python train.py --num_hidden_layers=25 --hidden_size=192 --num_attention_heads=2 --num_key_value_heads=2 --intermediate_size=512 --norm="layernorm" --positions="rope" --rope_theta=6760.0 --qk_norm=false --attn_scale=0.102 --init_std_qkv=0.052 --init_std_down=0.00451 --final_lr_fraction=0.0 --doc_mask=true --dataset="wikipedia_en"
Each number is 500 + 50 x the weight over its row's rms, rounded and kept within 0 to 999. Layers, rows and columns count from 0. Numbers have three digits each. The size before them is the row's rms in percent of the matrix's.

# v: layer 8 attention value, 192x192, rms 0.0714, rows 171-191, columns 96-191
# o: layer 8 attention output (transposed), 192x192, rms 0.208, rows 171-191, columns 96-191
# gate: layer 8 MLP gate, 512x192, rms 0.109, rows 0-31, columns 96-191
# up: layer 8 MLP up, 512x192, rms 0.11, rows 0-31, columns 96-191
# down: layer 8 MLP down (transposed), 512x192, rms 0.0571, rows 0-31, columns 96-191
v171 103:530476471495507422520460544511589483573556449531574529541573548531379479427526444366576516543529621550507487505504541451547538600566477461461617530594370476617473470395484474525488416478496512503370512469482448575507550507500510465484483450490543577484544532481486399486550428527535565464
o171 094:565530454440517552536445502518448481413539467533450364558419433536568485643596435487405468582488491504517400507460529446485519459443563540500418512455523473504467566502531509467491546534504510455545442537534510501397472527510450537615504482476453440611467503566571535577431514543525494544
v172 105:544515413462433538493533446472521513505479453439563497490429547507496482450586522500488474474486474580446565554519462534365637516503569554442514439488456513456437477502507497468510495499434494544435528508582521451496514574598435456456603551523572541525446521542471458441494495499444468475
o172 112:438420467499428468544530589510450544414473520558451475468456590525562506516421514491396466578488535403471460564518541535542449476467514526490495444593488571574572490487544514515522491541511476484512560469550536468496424585505537451567396436416520519536458440453532476497535432476549464461
v173 103:533420478488455520462465508505540548477471516514508479566560525542529561529486482463539396442592536602470506498503487416542411537435462497522575449499478410522501543518431467504509546482437412494489535485502441524431541468464566583464524586413454392496534460460529504506566536512541589522
o173 100:558553511521515537493525464480493503523551555493525481547421541432493530567506340518505475510498551420519595437603528462426528420489496532428461554498533576546523407420520524497490552544523482487571465508544570527528547543558389457532481506636558549465506468520515486515502512590474516532
v174 098:479536500485483562558432518498495522504530564555433470436431428475562435417530472551417505453541485457447557430469527475402526457484474505542570468458498555548535537531448547506536482537458548438512520451512487457352503474441559608530625451592512526453467528445506489466474462548554467464
o174 099:502467526471534482473412509534509460487475332422509509591572551488462542540495447485592485470491487485515521495478515536511518495486500564614463555552484466538466526471462462562430499487426432518600513505548453559547473527622563489548494550429622443466398580464492490428520583507440469479
v175 102:539456487453602471546479479549579540403475516486580387468619515460429496522496482495448435463561515479504555591539499548529528512582542446493477465468423476507529533575487480521440500559462531506574429459503529496407476490450473517498477493495462561442554471477505561493375450458555484525
o175 109:532559632461449480509576538426460490579505530501523471493464496505451462520560474538552524484452554438523539438501534449515473518454439501517439602529478442468546499412511503539475550530551471500471528532445476393493536511512488502368504479535562464556436537424521556539513472505368497402
v176 101:479513479393488538518505547589445518441486519409529522545469459529488493473503486493523513527432495494472420494466427477495418476472518465536438494621336448500533514380402470492412531495497502462513484422541502473562521506501570551519495511522509507502449486467461501521473565528522466484
o176 096:471457548521511521519470480404492525546531414479478453450430461500522596440459460505459406482611470594400494542506528543517517492457493494514437512493599580419595438557491405475565474475421445591447601518475495527478488484532467502589551485498550501474388539473468556444547444534418569520
v177 100:496426510533443462480501492595594412477559547586427491512578461475481525506566536484525501531552520510553491551497563506532408598457528522568510528489452460530495551535566557475554503451515542466535544590490506479538454461454377464519585506385552349507521472530439482485470446513509454543
o177 098:505517513487466542509527528340495493520419510476619390470484403525514508583488472517516476535483567502575501435473512450454460463602514435430464485416520483442454565453477525511334586406407578547511488566440484471539563472410540575490468512541506571501578518540550546526574438436459518535
v178 105:499552491486515553487445506633542459489540513580422479526533558481533494420482580477443444522413561630524561544529566461528556557463501443588467450530447567517370545471438554495488455473463575546469574527504549488538479484548437534562545505470491522462556496481478486481438522444500528509
o178 101:580384414487510484580506599486537501555416441449496467437490456539495548581666474519376559438468521503567523464429524517392457567431517521590543500485527447475526429394546505521505557433463414498470576458440543562449504481483525448484467544557500552481426443459526408437493502612399495450
v179 105:550536453452563498536445518586355445497504593511548464428501462573471519631508417510509586544510514561434575487505518555483552484547458556502476525513427607416570407546403553518466553529567475422539507472505473484535455507536466547628520472501503589476562539422452488456430478548516527543
o179 103:476405471464472488530464384479525549508517489522436523604557520464572471432555522491480454450528474515424493499465495542360438458505456494585606528508418521456499589509548493533553392550506508596469510503513518527450474545472505453397557531449540449572449532526579574520567494507526464447
v180 109:501524548444525624414495508454500510524530551438499506543355404502471526500463464610488470451476428595502477491452477405448465482404459536378487429541533498558515475408491445448528500549472425485521518462525573593562517498473538551571548482607476588424435458502519499552525573449431539553
o180 097:483410454577473478553579535537576594571462387435496525463479508483533467405523446471492519469615538494346503442587464599463557525509514441534465584503395483478516527561464513512515501562460458524503472512574480475441520455588505500515499528467566506492553491499462477469483431592516470487
v181 098:464394545571458470429511456423527528537441412540417617536455450503559523473436549453417477543478422464559494503490475569488486522468471549423630491489551420508499541424468524443454507426477535568545486584527467539356464458515534568458418480491476509553484456596551463562536431570515536498
o181 090:497475486418431509496513558609501521436527509498513452452589477465426467476472475467554536438493523416547560435501532414552529490537482497508481482521513460530450487439638570441521610459477576394521398453530532547510579565509462546538489504517456545507569546373423535532463594494496473503
v182 096:540524463523496645483620507518540595475490522441493483490563581485515507471543617546466593480464455538479598475476529509517574483436556521545461496501449546453500483497413423545433490599451494433481438530524622468451615498563463551521532492451545495436507406444477506543487442601470505430
o182 085:475483477480488521486419456562472460522514538527422501445496505556480552412440416467480524459481471463496509465522466505448570537470407415519469453524455476520561548519543531443515429478484463484494551527490550582459492476424566539500494559424617551479443530538503457473539569471474429439
v183 099:415488450556580509525512491462492509376462470476443523439558552499530430502447545461588466529488558513493575427575539563519594581555529436523476513531375451514493511469413508426605476472539472504457406496551458432523438552384491504538465547394465468437500583515565449487545392465465443512
o183 102:529547508540452518512464491412534521579642465440505511510501428516527578507453498602492461439549489404526445513344484497432495546497520620508454503480511579481483431517567479543446547524492513519561476512405515527495504530464458557521423541523526471504461491479434435538500483481510454460
v184 098:462543514500526563600485526526445553474493426512350491445532540415506497426470462456539536472512464484561504561475521485534429482444492533562516462554496468445436560510521482397506459553392442549514572480508507490473556587492520581459457506489417440476495454496550397460523452468484476528
o184 097:462508465496449502402519543521475525515478497490491601407518449557503540519509487565562527500396515593487523487526503488470531489592590540429485535482577450651528409456494520578556537474566540538506431427486561499499441442471546465538568482571502467444451522496510499535439564467471543453
v185 093:527484591451533477425502406527518470539459464557463552543429445406467421472447460537469395487547455545528511532511601514424440478505511451534582497463516458479533499555465630533498460501392519488458532563419526434494486485451520461545596495585546491472456552484607472438415483495479498547
o185 090:539476417513529446496479525551563542465526438567538486506562523482559477538504468551478594576477580433457550549516474469482479492605492428386490420418507492539449460461529409506439543450473370567497470490588445537426532580524471534410514507604521497441493481513454437507437475419470457441
v186 110:464523564546485504580479444531469409451499480585520502487436503505505487510478461449556534538539605455504482540491528516517412528548500540575558471542513435586495539444488476469571411539475465432467434390547486545495553536414482459475529579476447566432505567518518490485539498540514478549
o186 120:489510447484507509450448479456543432510604439377506473494477422589575542509540501551500498538561441516527463511494482577441481570528507532396458531541506522585404553500529506577449513498546509559557390571479442453424451501448528605501423477495534485491459456482444505551449441413575553606
v187 107:525429552599526506431464542548580487521493552391563505574557428469475564426519468384515423529519497610605449488447518506481483484459514448485425536597434617525510472562513490453422480485468455508513529560555490550542534475494580549549545485447465550473472459484587525513539494445468480527
o187 112:449540438455529498543511487446554614508507527528486514493375520484542496515552441600516465488561546478482507442582482563415516472498476540483570577347446423519506522462512414458483491470442486539523510461496514560519498503492475502505468513489503517502575472525437473494472499486468503525
v188 104:479430470499471429533461472519472504442418581430539512479489444551463510530473472523535529462520408437568468456435578553476550493607560520494531571556487517477466481473522585517439413449413534402528513518560490600435573489462570465535560531579459560427446538505464562552458512483516431468
o188 097:414485518425559494456469520562535471508540382499490502618480510566482513462565458437546526505466506515413559482599453543491421585420428511508468489514583460519527497442536416510479448509493518479456499459550435486534382663475476512507504475437519500515496556506496464454493439528538517457
v189 103:533496516542525485438458546424540532613614516543497532458453441536373536492463460376503516496476588511522498497426489512591533461505450478455509497527480531553651510499399483522538557573462531485493435454505476548522544596439491453509446438482615534477545557588549510499504519447479592423
o189 106:554495467502492469540554529474521546415412483535467459441490547457614480399529450511512481539551447558482457525533495433417435498472451504483572564468521463467486554524516482526462433522544577563549459504531480478385537462480553527512603574490451439519520524427527470515518519557515529543
v190 106:536493512455540574569504497573522548541453492420510470532512610548480481501487609542512534535533576512474484448466480416508461489546576513546476501606443549438541484542478448512467443493499401475575462532477672485431538511438496487554518535420409540500528538495444480553461449567465413496
o190 102:436454469578453477540476377432478544490563490443377549516436457499599479442490465468617472566503470593462521542513469561389479554485439540554535439473579629547492514418489545459525494617554446584439495512437530511471385500513483492446483499507505546504485482543435588441520518452550543408
v191 104:515490422587451570448550459525518530586535477408394567471463474562440534451487501528479518526474464490554487457511447640563505430585479533467482508429466442560421398491503414438526563542565446451466513517550515478545512528550466521431474482417545520489618508496508450463384440552412494513
o191 108:483500571425519493511429449502434618526484582410509479513473378419521569511455521448566516560492520483532471491478461506512515552600391500413528487591532520562508472563598514544513541455489484450505546466470571444422553522412476521557469546495447543488596472458503507578522530570499463491
gate0 105:542427492412467449519469558517452517532616544524389546495484484492487558505411465516555490449492499544485573448519541558510563520574414479543530471435506478552466512415529541448570479482402481534535536512508460438480606438595516404522540489501451411594485464420445534514554482544486500467
up0 101:417569465534468430478492473511539464487528464482509516450509512475458434369419450519458482541580563478563383519499471574604569487508585519457516510512468567467558422560486379404566500484548459524505489515582485445514456545574434410530420511530363576463519532529486447491533555472526464450
down0 100:497580605520623431522511541438437431480460447447549458426421480512513512464531452535426547493422542549433439498522493437471477547423501463543416524498550612435501465507454465591409447630515530491430634452544539508490536530428510589500496515582499552494520458522502545498462482467507513494
gate1 101:461472574546468556484382500489493571524538562516510502480469496480489570485547490578542485512497443482488544374488505403488548417393466490536505549477563423516546463379524486492552579485470498534523454549548524547551538432482513487484563536491546546471461517486529423476557488476439520510
up1 098:487500358373469536520478508415511506514443530512454536501515479374485450457543434544494460526465371494478589521453511525550470590441492459454575531568461575494395594592485525547589536500476518547502500391581575501474580476448529548503536545545435503466573517541544599506444510490494535588
down1 104:494478434451497463549449431523478589518436451429469515524484365469513464401521495542426484503501522440554514634424487540444468534564515446430475529495524644477457486602495588468484460535579547558485465460539549476454493537536502506559585505540481525564502494516538468500455461488484526477
gate2 106:488524484509475542446590489498443429523405444477558407475597553470441503495521560479406540434499516498509479469506492544501508504599479547520530477564614510528599536432469488554501491461495476512517521433483585436602465536506514445522514505497536591428454542470445485462490448435460486495
up2 106:554479432406497537517517540511472466496571496511548510431470533532527524469511529451536624603463495480501524570476448462559403513492454499452475495518442479525455497535559452536523563585518516532443489543487506460453401566534586529424492443482447424570549419444406534508402507483511523526
down2 108:469359476447549527480522516368480484457589480475464573508474499507449406562521455416394540584499525447497542531443456556473409501494465501491509450510481509487493524450525433525517417461483507585498416465498490544531546524427518656555545398515546546490484487531509521543653527539522496467
gate3 097:492525526445365562466516493450498590504408539541486469547505475524575531456535436574464518593609446500513544436479449493564381482494455473457424566404579513407459559526498459478444551504460501544496455530518446498515480466502465435534542490495521420556525597461464457513514647452402569534
up3 092:477490482485551508480542513462474471534478507488559526490538458551569564436547395520516592446465510423516528506527537432600459555411494514593513493512506475420592496465512534557475452453418545420526495384343449495466560469468461575499469407463475551566507518544557476456451447445506489596
down3 093:582423512530632516474488527444565496486521545511519496478495570437575498532634471579481554481494422538544538586607491438465431486427434593545510400543495543493524558469579504457460553549523492394428475553554491410590502549542488474467503522427527393567420518462445487364405568555425533557
gate4 102:486496485467490484443488518514471440463467535511505559442524579506508462452412453535515500483432507547545511502513430544523604486437415597370500633457501413478559484436483424522548499535545531516520430540523492396445531487580521505502459398502500536495483497493509515432534475529434567510
up4 100:422580466556473454480525565475554509611494482514474523443461544524454450501521514483428513450572562437511462492515495500486523477492501578461527505564495463433505487508446573579434449489495468432499423526510504596560627488470478423537470507472482495444456459451491368489508395535505581452
down4 096:431479451548484456494533464519525576482504369495538416465434443517460505567419568462501455504510550512542538465483472460571477510511543518443431562443515430518498532473486507435557503542512459479549570493519621559543423447442500546559555486420486440583469499506484525643539509436478497468
gate5 102:473574494443496547488510491531438485576542461477477495567419499399518555487570463521506408514434456547474533484555598523407627509472499631482524570459435511417446552550527493517544501495418429502511468487455507493419530457435495592482504443509464419600473556413509475422511530487512541479
up5 099:597529525512542528472523514437493525499499511548469502518466452463445482478448557465584509450462507436509542492603451569526384542527450499578471511550498527472535513403458416459463495563480489510509517517494482503577490466522529255475563498502449544492511506399485451561486482470548484484
down5 099:500465506573551447561480440469529462457442619562453474381499535522448507504497563464530597523441517517451519515472579509602390540417431523578490393543506474529520539429434444383489481457547490573534477580469538468580490504528592471461579522430484507431532506422381468591539463510480511526
gate6 105:501534446494527479531552434433514443555530514486461510528543477622535414479592566532516472458515482435502497537464560424420487378572383557452463570512518487532533495422447494475572531562556466590407446506535550460635440489445559424466561481537423540569545531499465519489420395494525528442
up6 110:531607477446452511449541473525588469492531524508569620444521452478464472487494490490601507591570529424512530518526441495529520441596547564506478486573584451507569472556522531575445437472547584490418533536494432522508549545425454576495430534496526449516547492515518574388479575504524584522
down6 110:502465439580493477511426549545514451467468435564496461527506454539493551580446461426468519509517494533518393575567461530591502551430498521468575415439501556489453475496487502499499491367481452440528532590461490509400483515551588496453524404577475516452355501487521506582586508523538512559
gate7 107:581574502485451426503453485503444513438476555474510445469483566464574496508354511480475519463446431504502452552411501575413451449455528461528532398465517520385553512498504621465588437482448471592513512494479502573469494504486593496526492466541543472612511547464474528481461447501500473507
up7 103:475412475567494548484546404595600567548479438463592535587503490444400447481497501521462538538512526482514466475465483486471497533466450412479424487485377471503478474425439515552465519494474525402481398449563414554514474636522499401490461562472397461601524530591463489505506421400483440500
down7 110:464566492473530393553475497445405516415472477478551462494464636581586471532447429365530385489546472517531457596425514515430396479560562476506552500559543527523523448525513536499486428532441464624528503532522530469537550411540472457552519456457561437557415481492573489537499444488534587559
gate8 104:555549524496542544478543434499487476526464570460413494451448448507476491446436533537554490471523555505527472468548547506420507552435458545514544518498535502493507478438620588439510530515502601454486497515482538497492503465518565528544483428429476423575559468493447509503566522543510549552
up8 101:496587548484485406559558516575555426537509508627521438552502474479510516472441423397622499431508524633511504484499465428544526422506505575423530512522519513451466430537540534540552540436512468504513516506494456495490388423546478454431535542597416492591528536535562503458505506467548503423
down8 101:453552531468521511531495519499480467469467489575506401506425490516490562496516556517554436524571481515441582485552499508506448415519365504508457452441547449484463562651471534390518546459568587423485523544451480484577443558503469476527520534501468506486552595566528503528429417497527368416
gate9 088:427500477512493577453587487537584554444573456571546533519403537536530500448518453542502532496507577460496471483473522463538590518420491503520459548497450473441535464524495433531435515515503433498563460453496363393488479458530460503572501514438510467385496508433612458504571481442547606521
up9 091:489534500506579530524455523483579517479567528615534477503532581468519486519528476553439484474593462555458521602444535364494483416552503497574477394456438519428504521543488553431442524514517430539507524489431413459400539533553474549440421502464411497583504501465593567455512621463497456516
down9 088:456405501540407522436535550495470456446506469400424477427582426559474550464517389473597554547467501558497524519565416512509538482532474557534577498461446582369485404536478462526521510513537503538455457373451445449578487588555483495544561533536568579404557464442495474534563407545507533516
gate10 096:537402486540525538446558547415470420551436599549416531504469560425548402454464502523470470559449581465499504520460481507539488468448491511537492465560483477536533550517539493530473445496399586549448483547449487537450477558541440498542514455472461455596509509600477381565551436527586524519
up10 106:402499551540576522495489448493484494504509442497482456453584535471484493397563494552502566468560473569427485482515541466491561589588413473442497533468522562535516474465485547522442544461514532528586465548438443543569605433524507482435436433483574524468559547513473576506505513465482531435
down10 102:513476479565549515484505493434547538452438533542490577550475493487526459505542544478556458528424494546620521533436418557538488451450493461540401467578505467563554562514555449480525456512477483507436557469566503517455423548486499508591434567495383439511526452481491369542490482468506577530
gate11 091:430447454596450559409442503509610548572540454441513466405435449529487452522493479510494535482456472485549501494434629456469450489523473498547523438559437583497464505498442461482534572527559501450494509425447546426419542510438494560536492512503555468576490470501499404499538570509490568536
up11 086:438504423533489610516524529584461497541477511482456407510478477534520574539525492616460508473538468471493559433422647436486469471526560485406581503439475518499489482605475516520468529470400464607568442513579485449395473408476399480517542533558514557501578474495498476435563489640474446530
down11 089:477501458522532503423416501619507561534501461494514479526456490557405501582412510499544546472457509512430588530428565488522485460489529547444598339538506513425528477478407511464491522519451541519496463507559408397488493506561498537528575556523546500521450521494549465517532498500535470583
gate12 105:517612455526587522493470512500528419529451493477477518509522495618498514487380475382557556479540591496555486576426557489474453514475525539546498500459528529466471448456527516438527509484416527448450486459475514524513520350494561530505406468531493561441625539550565411471400513523373519494
up12 101:517482530462482552526486577440542522498537566454509457452495433444433516480547489545465569472471475551500503436491484493522515572566490508460530518481580538554497461520534468512406525535504507600553437458524486561429531501506442485431533528522559496479385472555447517450549446473455553579
down12 098:536559505470477455525456499507521330452525493504510578492462607366470517480481470462534486500563534448450461439502521491546585466410552380415457539566471544420535582506552452450529467497473454480544584509472643424467525410544524512495504530408463553540525462486519461557541500514480395507
gate13 091:426485503490534532493479499418516459527537517488572391492443458531472491534641528555512452470476594509454532482533516544520438520521498445436523433514635475534512448391588349523500463475530535548508417543514452480516531569490493553472381488533445531523574521598483521556546522564398576388
up13 091:389441544553338577431488478555558506487602387507508498554421563565463535445562548499493475550506519513496554494611481566401503496543506561469513592580470479432539475500444513465453488500501510485490478482512488405534466526514581445489513532575486455546446470541483510485585561419469469476
down13 091:606503513464555465444475468464440499506498448390484502517507440453494503492496595518539495528527581481471571512568487497433515547540517530452500408484442456506564490529546475484558419441571556447489427470570494562451670400531582519540523489476425542506449502538494487545449490596463535568
gate14 113:516408566528446470525590446545479463533512487520489494614504552468460390542436531453492499573453486484520525558509481548484421438561447492581506432476440557485437454431432511527612468383515459496563504551464426538471484475490528389523461502522477446546531527485461449533435441413483483457
up14 105:476520465520546500537488503467464544546566479409444501562503575496496447442480466563511507546376443403561494547466402513537440496567473537441515483474373585547511415442486506522458532489458503507567508509547453594540435460504499458507591387431475513555570510420361510497495528468514470428
down14 105:391487497433526520565495485521476430539508467501574569498553487504463460476536490492470581505537578418557481476559449540428404517526474501441571528517470577589569504578472547419566479402673484380456407459486414490490448526499558443487531535525490502559434430532586514492471547550530525496
gate15 101:519584444515519434469458541525489535479448536414457495462491527613514453451468429558617517515452391497459551452514475480556461514574523491635384423628585505536411466431420518432544478573473530480532509583497546390538477495441453511455590563447417550479608521463517530487560453556474501478
up15 105:505605439474482496463456479498483562467457430547540449567435528533519525468589427586528468503540524584511526471528494544615404522520490507551463520617524496394524482530492481557472466520511457478397522517478503488447446529510485433533590576534411511427501510629559455550443482532545482474
down15 103:510541503453545451565595514589546476446515551523508592475622469412517472564485568427453516515522534437559498496500455493414601509458547496452511527465502445534557575487538490519472463379482428570570510457523445510517611489558530547473428531477547421465461534480489476509521395468462446487
gate16 096:388445517431456500482600552530455489476556527487448527546546493477445525529551412514559526515622572523529433422592528430461494524470555532588478482559513486554468501542584550491584496558544471571499478473513531485442449478567483473545582430511569575417496456571503373467538448542519401544
up16 093:486422497453460465421507514485488399417507538495448503473485528505441525486620500509556432505493531536562480443453534483556561441537493519588479453571543457578457486484580542417576498414519630595519543512574456559562546467498513445576512454528500483482623508524504477447562533523533439507
down16 094:541538446511521459538451485493551417507490548540421430548461501551593529503558508512459546441394537543460526560477433434435563378554521444507603479461513516484461526417542440498546485565484531409555465442532524535501487536524588455418409496539488468497445558476530556553498537455492472547
gate17 084:536532517484462495476489447568488499501446529470522478485522438498499520458529506492497481467507480550526513418424456401591499542484558507553617424561490427483568548585497538507564518483536448445510532546422422534531498489481490494430451583516429450444517433535564506544451499490568456563
up17 083:449551483456501481474538483422487446501544469486425444535516603501550608441472495439485492478518511476530479520509514594589484564421559544479447521559516561539432497512510392467483446515493482441492557428563579522533550529440533528477508470509501538494462480533528548535507353530438492455
down17 095:588523541513487555520466460599557607498492508514567539447561356504416459486437487481575445474548497476534519562422458416520554536465518529471528515502498468473502496483551566498542512394519499539555565486467380564537502485498473502458466562519501409542525411457508533528450528443677441560
gate18 100:528483500546516479503554528508461528438466526461586424478531479531434469536507511497452436485572500476526424449444541592564397408424618552472550542491472441510568451491479559522509488505548504518469588482483441503533459526553580515441540569519501508484553551487405535475472583519564459545
up18 105:527434526477458528409484589509507493441508571572562470511447503505447486488571578430433491480545499488458470502444501535493416443468518513551514503476520485435561454449557531529491478432602518557559562515580431442554518494575454431503536534471523483427521525479568549569513569523438570528
down18 112:478531508510473520497475466590655495439514495448590587540500561504490439545538455408520534492453487548529516514554522473467530452552408515492391495534473476482461442567558467507560505444417486526409444544479448483541516491621546570492553491586449459449463560520574517491598483471474579574
gate19 090:504557491525612531479495515516577492544468448600540438540452552545534572413588450551484442423524476568481564498515517506473550403535426460477491483540499470419552549362499485500446421558511389409505468514575610443544435530523484570497468484450429504537491505444497484531579417479470519558
up19 091:470569582548457541513530534587540546494435462498537545489504402441490589385529521600498546521516509471410630532431498481569573558397480520545483428567559443438451506468513461519505444546540467458418497517528451578589597504488545474511507420498553510464345406472407464467452496464439410459
down19 095:528582483491463531524403490517555500500480415479584501467477442430506533476542467517510534562554458472509548553455454524535643526447555637484483564500501561442589529470590489501531448430404398411512592548477441491500527496504503480483475531486477518459576464520552455506482505496535410619
gate20 103:557476509419452566446386500543527435475654471499449488472577472509552441461522461507450555545529532519456561507542451457448458490574404489536490521513395528452575537475495441497544554551451558389525540571471497523509527474481484524473581509518582463440492445517398474555469504370628503523
up20 092:562540506560530604503408415403422515505493564479539558510553608616411507545466489477439468510540501396482527512450487492507584524480485454545557484513546486544514462528411521636541429576495549524528522510509493359531537459592538522477505518436493522454480639523580528486527511390479449464
down20 102:430519497547526406514575514545488517538446525535549441523458487416509515498515538527551467441549526539572432448425525561414531518476605529501491484541570417622474607486435583464425492427482409495495515397471416540466477507518504510519441462518451445516555441431476565490435547638407499426
gate21 096:509522452483590527501586479506403455357507453503553506509543433519514528385588537469454507495482586479564517462454513507430574446460506537510544517408471575457485519579534435515501554536491527449548460537486520508523513494437487443426490585423533458580543608490586478532534385559496579557
up21 087:522428515597445495481492527534475506404487430499471410532500433466508522493515510436456558486437486575468536481480486484474606527570502575384504562563500607502422471518482486559514565403457568502601441474442544519416537450510382501594459489534429660445568512550472492522573479607470493503
down21 089:487430462405391505526508465567527525357463477505575439461522508533486618389511486482429542392514429508434501471414475449530600522467502480503515590550461518513514473509505467585498459514527540479604487440530544597516520564508536443530505533476455495441600476530520441566493526610459557527
gate22 100:485475524596555487545630456421494414468490494528505483522519492464505550536564518553426533511553429576483504513531528552465477529420544511600479496520484567497509467588544532472510457477377455480494445510431456590549501553510500456400532498481509397607509519506528543511472499450475473586
up22 103:398418484525454458514543454412605435389472483506535487502494456462548452484539480479496451519507558464417446555510560464524553485472489476571502461400621451543516498562533448470512579487416503461560506445475526514551501490422585456439449608524538472424461636459453464579549592517473556594
down22 099:473482492497454546548426481472473649495488501503434510484481449469441443432530566537478504422446504443426551366506520484484510565478470520511498561525514442433541557569535582519576485531526492429484512584513463577418551424550486457582498467550557414633452534547534505440489413461548502544
gate23 102:480441465474565505455423474523558592486526500475486443525495486430522577537542387424536532513530518598583462466408536450482435570615462539573495568477521451543528514585495422515442559455444491572546474530604499537599547468529547474580460421500503460567506534464425437523508495489517496552
up23 096:576472448486499589441479424438434544582426537513539447548472493472552475466552521554486536548529523602575536478544528572471467534527562579524479437450520444517473514572452373456364554523430561595460445621546475397483507473451458580515525586547535431607380546535527456509540522403516432558
down23 096:496421440545563492442467498535463512493559470432492478598521547516540544542485444472490518510495529468533538410517539474557465564588447444562464597425394471412563572448451548431358516527468492498505509439591539436522568535543459508625417518540605452504479494466554516514395519558481496511
gate24 090:480446452618430568459462525507502545558491477483470424448523512460431490534485493499557486422544509517548501429488471504544369476511492551541476423559453471551513517530536531493537495500508504517461517530419601463511475469406435541499521493547538478531528548490537548511560532536520412521
up24 088:392583496428480512444496503537530505475493528577491546529466562622468472489483574416521476518412520547527522607537481420499576454526542448564500440577433507581431570519512501548474577492400544440522500550542497513480549427573586470577520416490565467422462536492545440386494537518564482472
down24 088:309485520500535522522471496470527502443486549571505577462452508560494579471446475424496475542540531522580522647532465652437530492514531469547412468513466545502506480507553508510447589533535549467546551536585496441449567470455554501390548464402440548439546379504487476504504558497457564505
gate25 097:605545486534460531576491481591491485466522485426468579506533473524453538522465434471508617484459551483556515547560469484511471605495514505478378535531491576481463517508558456439566483461512407486497565473544532541478536538476549456577457423557452534444415455461421468482563557527570416475
up25 097:586511540449547400414453491602435537594595521515478528418515471557424454493464577441414458418525414566409376463483492500481505567572491532448526526441507448503606517463493527537526467496502457516487502544416504523491422445504553499481462560467528464503476516501358510431564498526442495456
down25 098:472486461474526552521469518432468632531526544460505506507474501414489549506534388509527484461462570479433592473557450466482501480471508539508512462550478557469403586496428452543526488477387471474541518512554464479494531585501358482455536472540505436449469465513461532493541554493466428513
gate26 105:467502464455466540419548612412421508423564436494562459506594463407544483499577396591546518442489485532484470516471524469494524471516450539527438436493449433479442681511462526521501442564515472490457477598588498521578469530460528477466514500510454488488598519472528543555466505446491437558
up26 104:473528492488470531590529493491484587541399488566479455537558384472511526550537495454461553533517473418477529594500482576474549515511521520514477457468491527557571454526449504545460502525474525494432575397457501545456458569590495491517612517542448558402505500516531434413581493472528442442
down26 103:528495545475406377477531409535539466604478518525459628508423514582471467458497558475485539481530571456480521490544486536541522476462476561536495520513541485509576471444504515436452600456475468509498518451445442488482588453428489538494485513427513454596398508516534521492470529562473540479
gate27 101:425576480476527565476438486453445535543504554481425428454506470594426565515448482553551459422501558575552484510444467534463476471526476574526431429544588568484543518499625563531490534549508498497450459564517574515525491478561398553512502436526460569447455507578582428557472643482449517451
up27 102:445433446443508565434461546449431506483506522395456466433450489512474578425505566504490488428479522560455567498594529475519476540672457571491522494544494553485432529489568514523476488517523511552531498494491493486576650432473441419533394449454535513383480436544492517580498517547443395440
down27 100:491488530499480485541463498449393468475466427525450436490470517574438551567426592461459449481482593524445461457423519432528498459524439534504523530462546580489456510571524504501450539496480491438510435519467499453585600522564446534573515398523606460413454516535575492479396508541401411414
gate28 093:501467540575471577503544481483520484586480533480470490486499551514483533490523398525463541418578516529415588480438568433523573465439577601573485528514478574424424495562514473496492475484463453493472422492496543429450440508491486513509474557468510413483447521582552512445545482568432488509
up28 090:512620552524503506531507455478503528592467523526565496565547412452424462552482488498446583532524601502425551490430489464448416507405481433472461551434543535607515563475435422456487459419473493476438432593449550483531465556467461509497451633564465476435423499574525551394476507441560462476
down28 093:520543530543499468513512497452523457547489442491564518487535487503415516368482490402508446511438528523548522468542476468527448523456468518563483500496577429605484544565523490482533506580535553410474438472506467480591482507458532515569439403425549536520474530430471515407600538388594471434
gate29 106:448498477469523533411508504537457474503471515450538631594509520408430519530546583572537550453501399564529467459487432412435493508567542575535437484563494531416569441488569510527547544557487529519538459495555532517581509422478588419445456460497513459489482491462583516565543405465501442548
up29 104:536535466484431536515501532475552531582483455413477518511404536486498485449512548542533534492511383369554559401518615436470515554661635562509491563435475476506556518497515569458555418611471515414445566529453409510472467467542531477472532498490539519569490441582516527496424465475499470558
down29 106:394546472558502494393484425495505416471490438483577505520500499503551446468499518434481440527485507458578491517506464484449501502641543478458463526550569534384518568616407544496474573494563490465428574411554526402548540439526409470556588540473422478565543494531500389491457524537540535474
gate30 095:488473440519461569523598449470507541453552422492485426456508553479518564426452507484574462396566488501442542491438567536545578626559485578510445457467533463598473491501524456452491620566493478480497419515527533494375524554545454574462531568485480458517460438443506363585501495477500584555
up30 093:579484459551548517487482497491507491533548493457476453476539548569502490463517499498498445512449366462468481464550430573463491454406477463559538485494532530461458540515459493441501490501502493517564544467455477476546484521462499591404464439442492489529494535525556585556449570546521442449
down30 091:492495474455466429542531482497486546497383503526456583584440437476478435579533462488459479582460554547502536514552539491385525422463399545515475454578563559436570477527577457522456426436470476519527525501410551533476441472528578512497501498561569456553502555559442481473508451509629457495
gate31 095:498470483514422484531514556456502425526415502526607465388532478555579483465535537496508553436499567446482554476525534529478476531484473517433491519489511561465570455462473436494474425550497474460473533520461504437539536591405493477496477598523493480559501551434543452470527552578448453513
up31 089:505487486472503533531582518504518675601508568488445461520445561490480516536545479549626437544463434512513540438456430459515536462560521552418524446462435480469527558511556553498578475501552488542528432495516417558458435567582534539494454442542464480457482433558534424515456449509524476490
down31 095:469573460362502536500550544484496499429442476593530470558536501547413495532510524531387485425466490590473534471500516537556508466527534472611541432417406516611480511544427497470438568460440497527491485518447421510441515460475429504421544424538509556459470498495449547473512514423510541471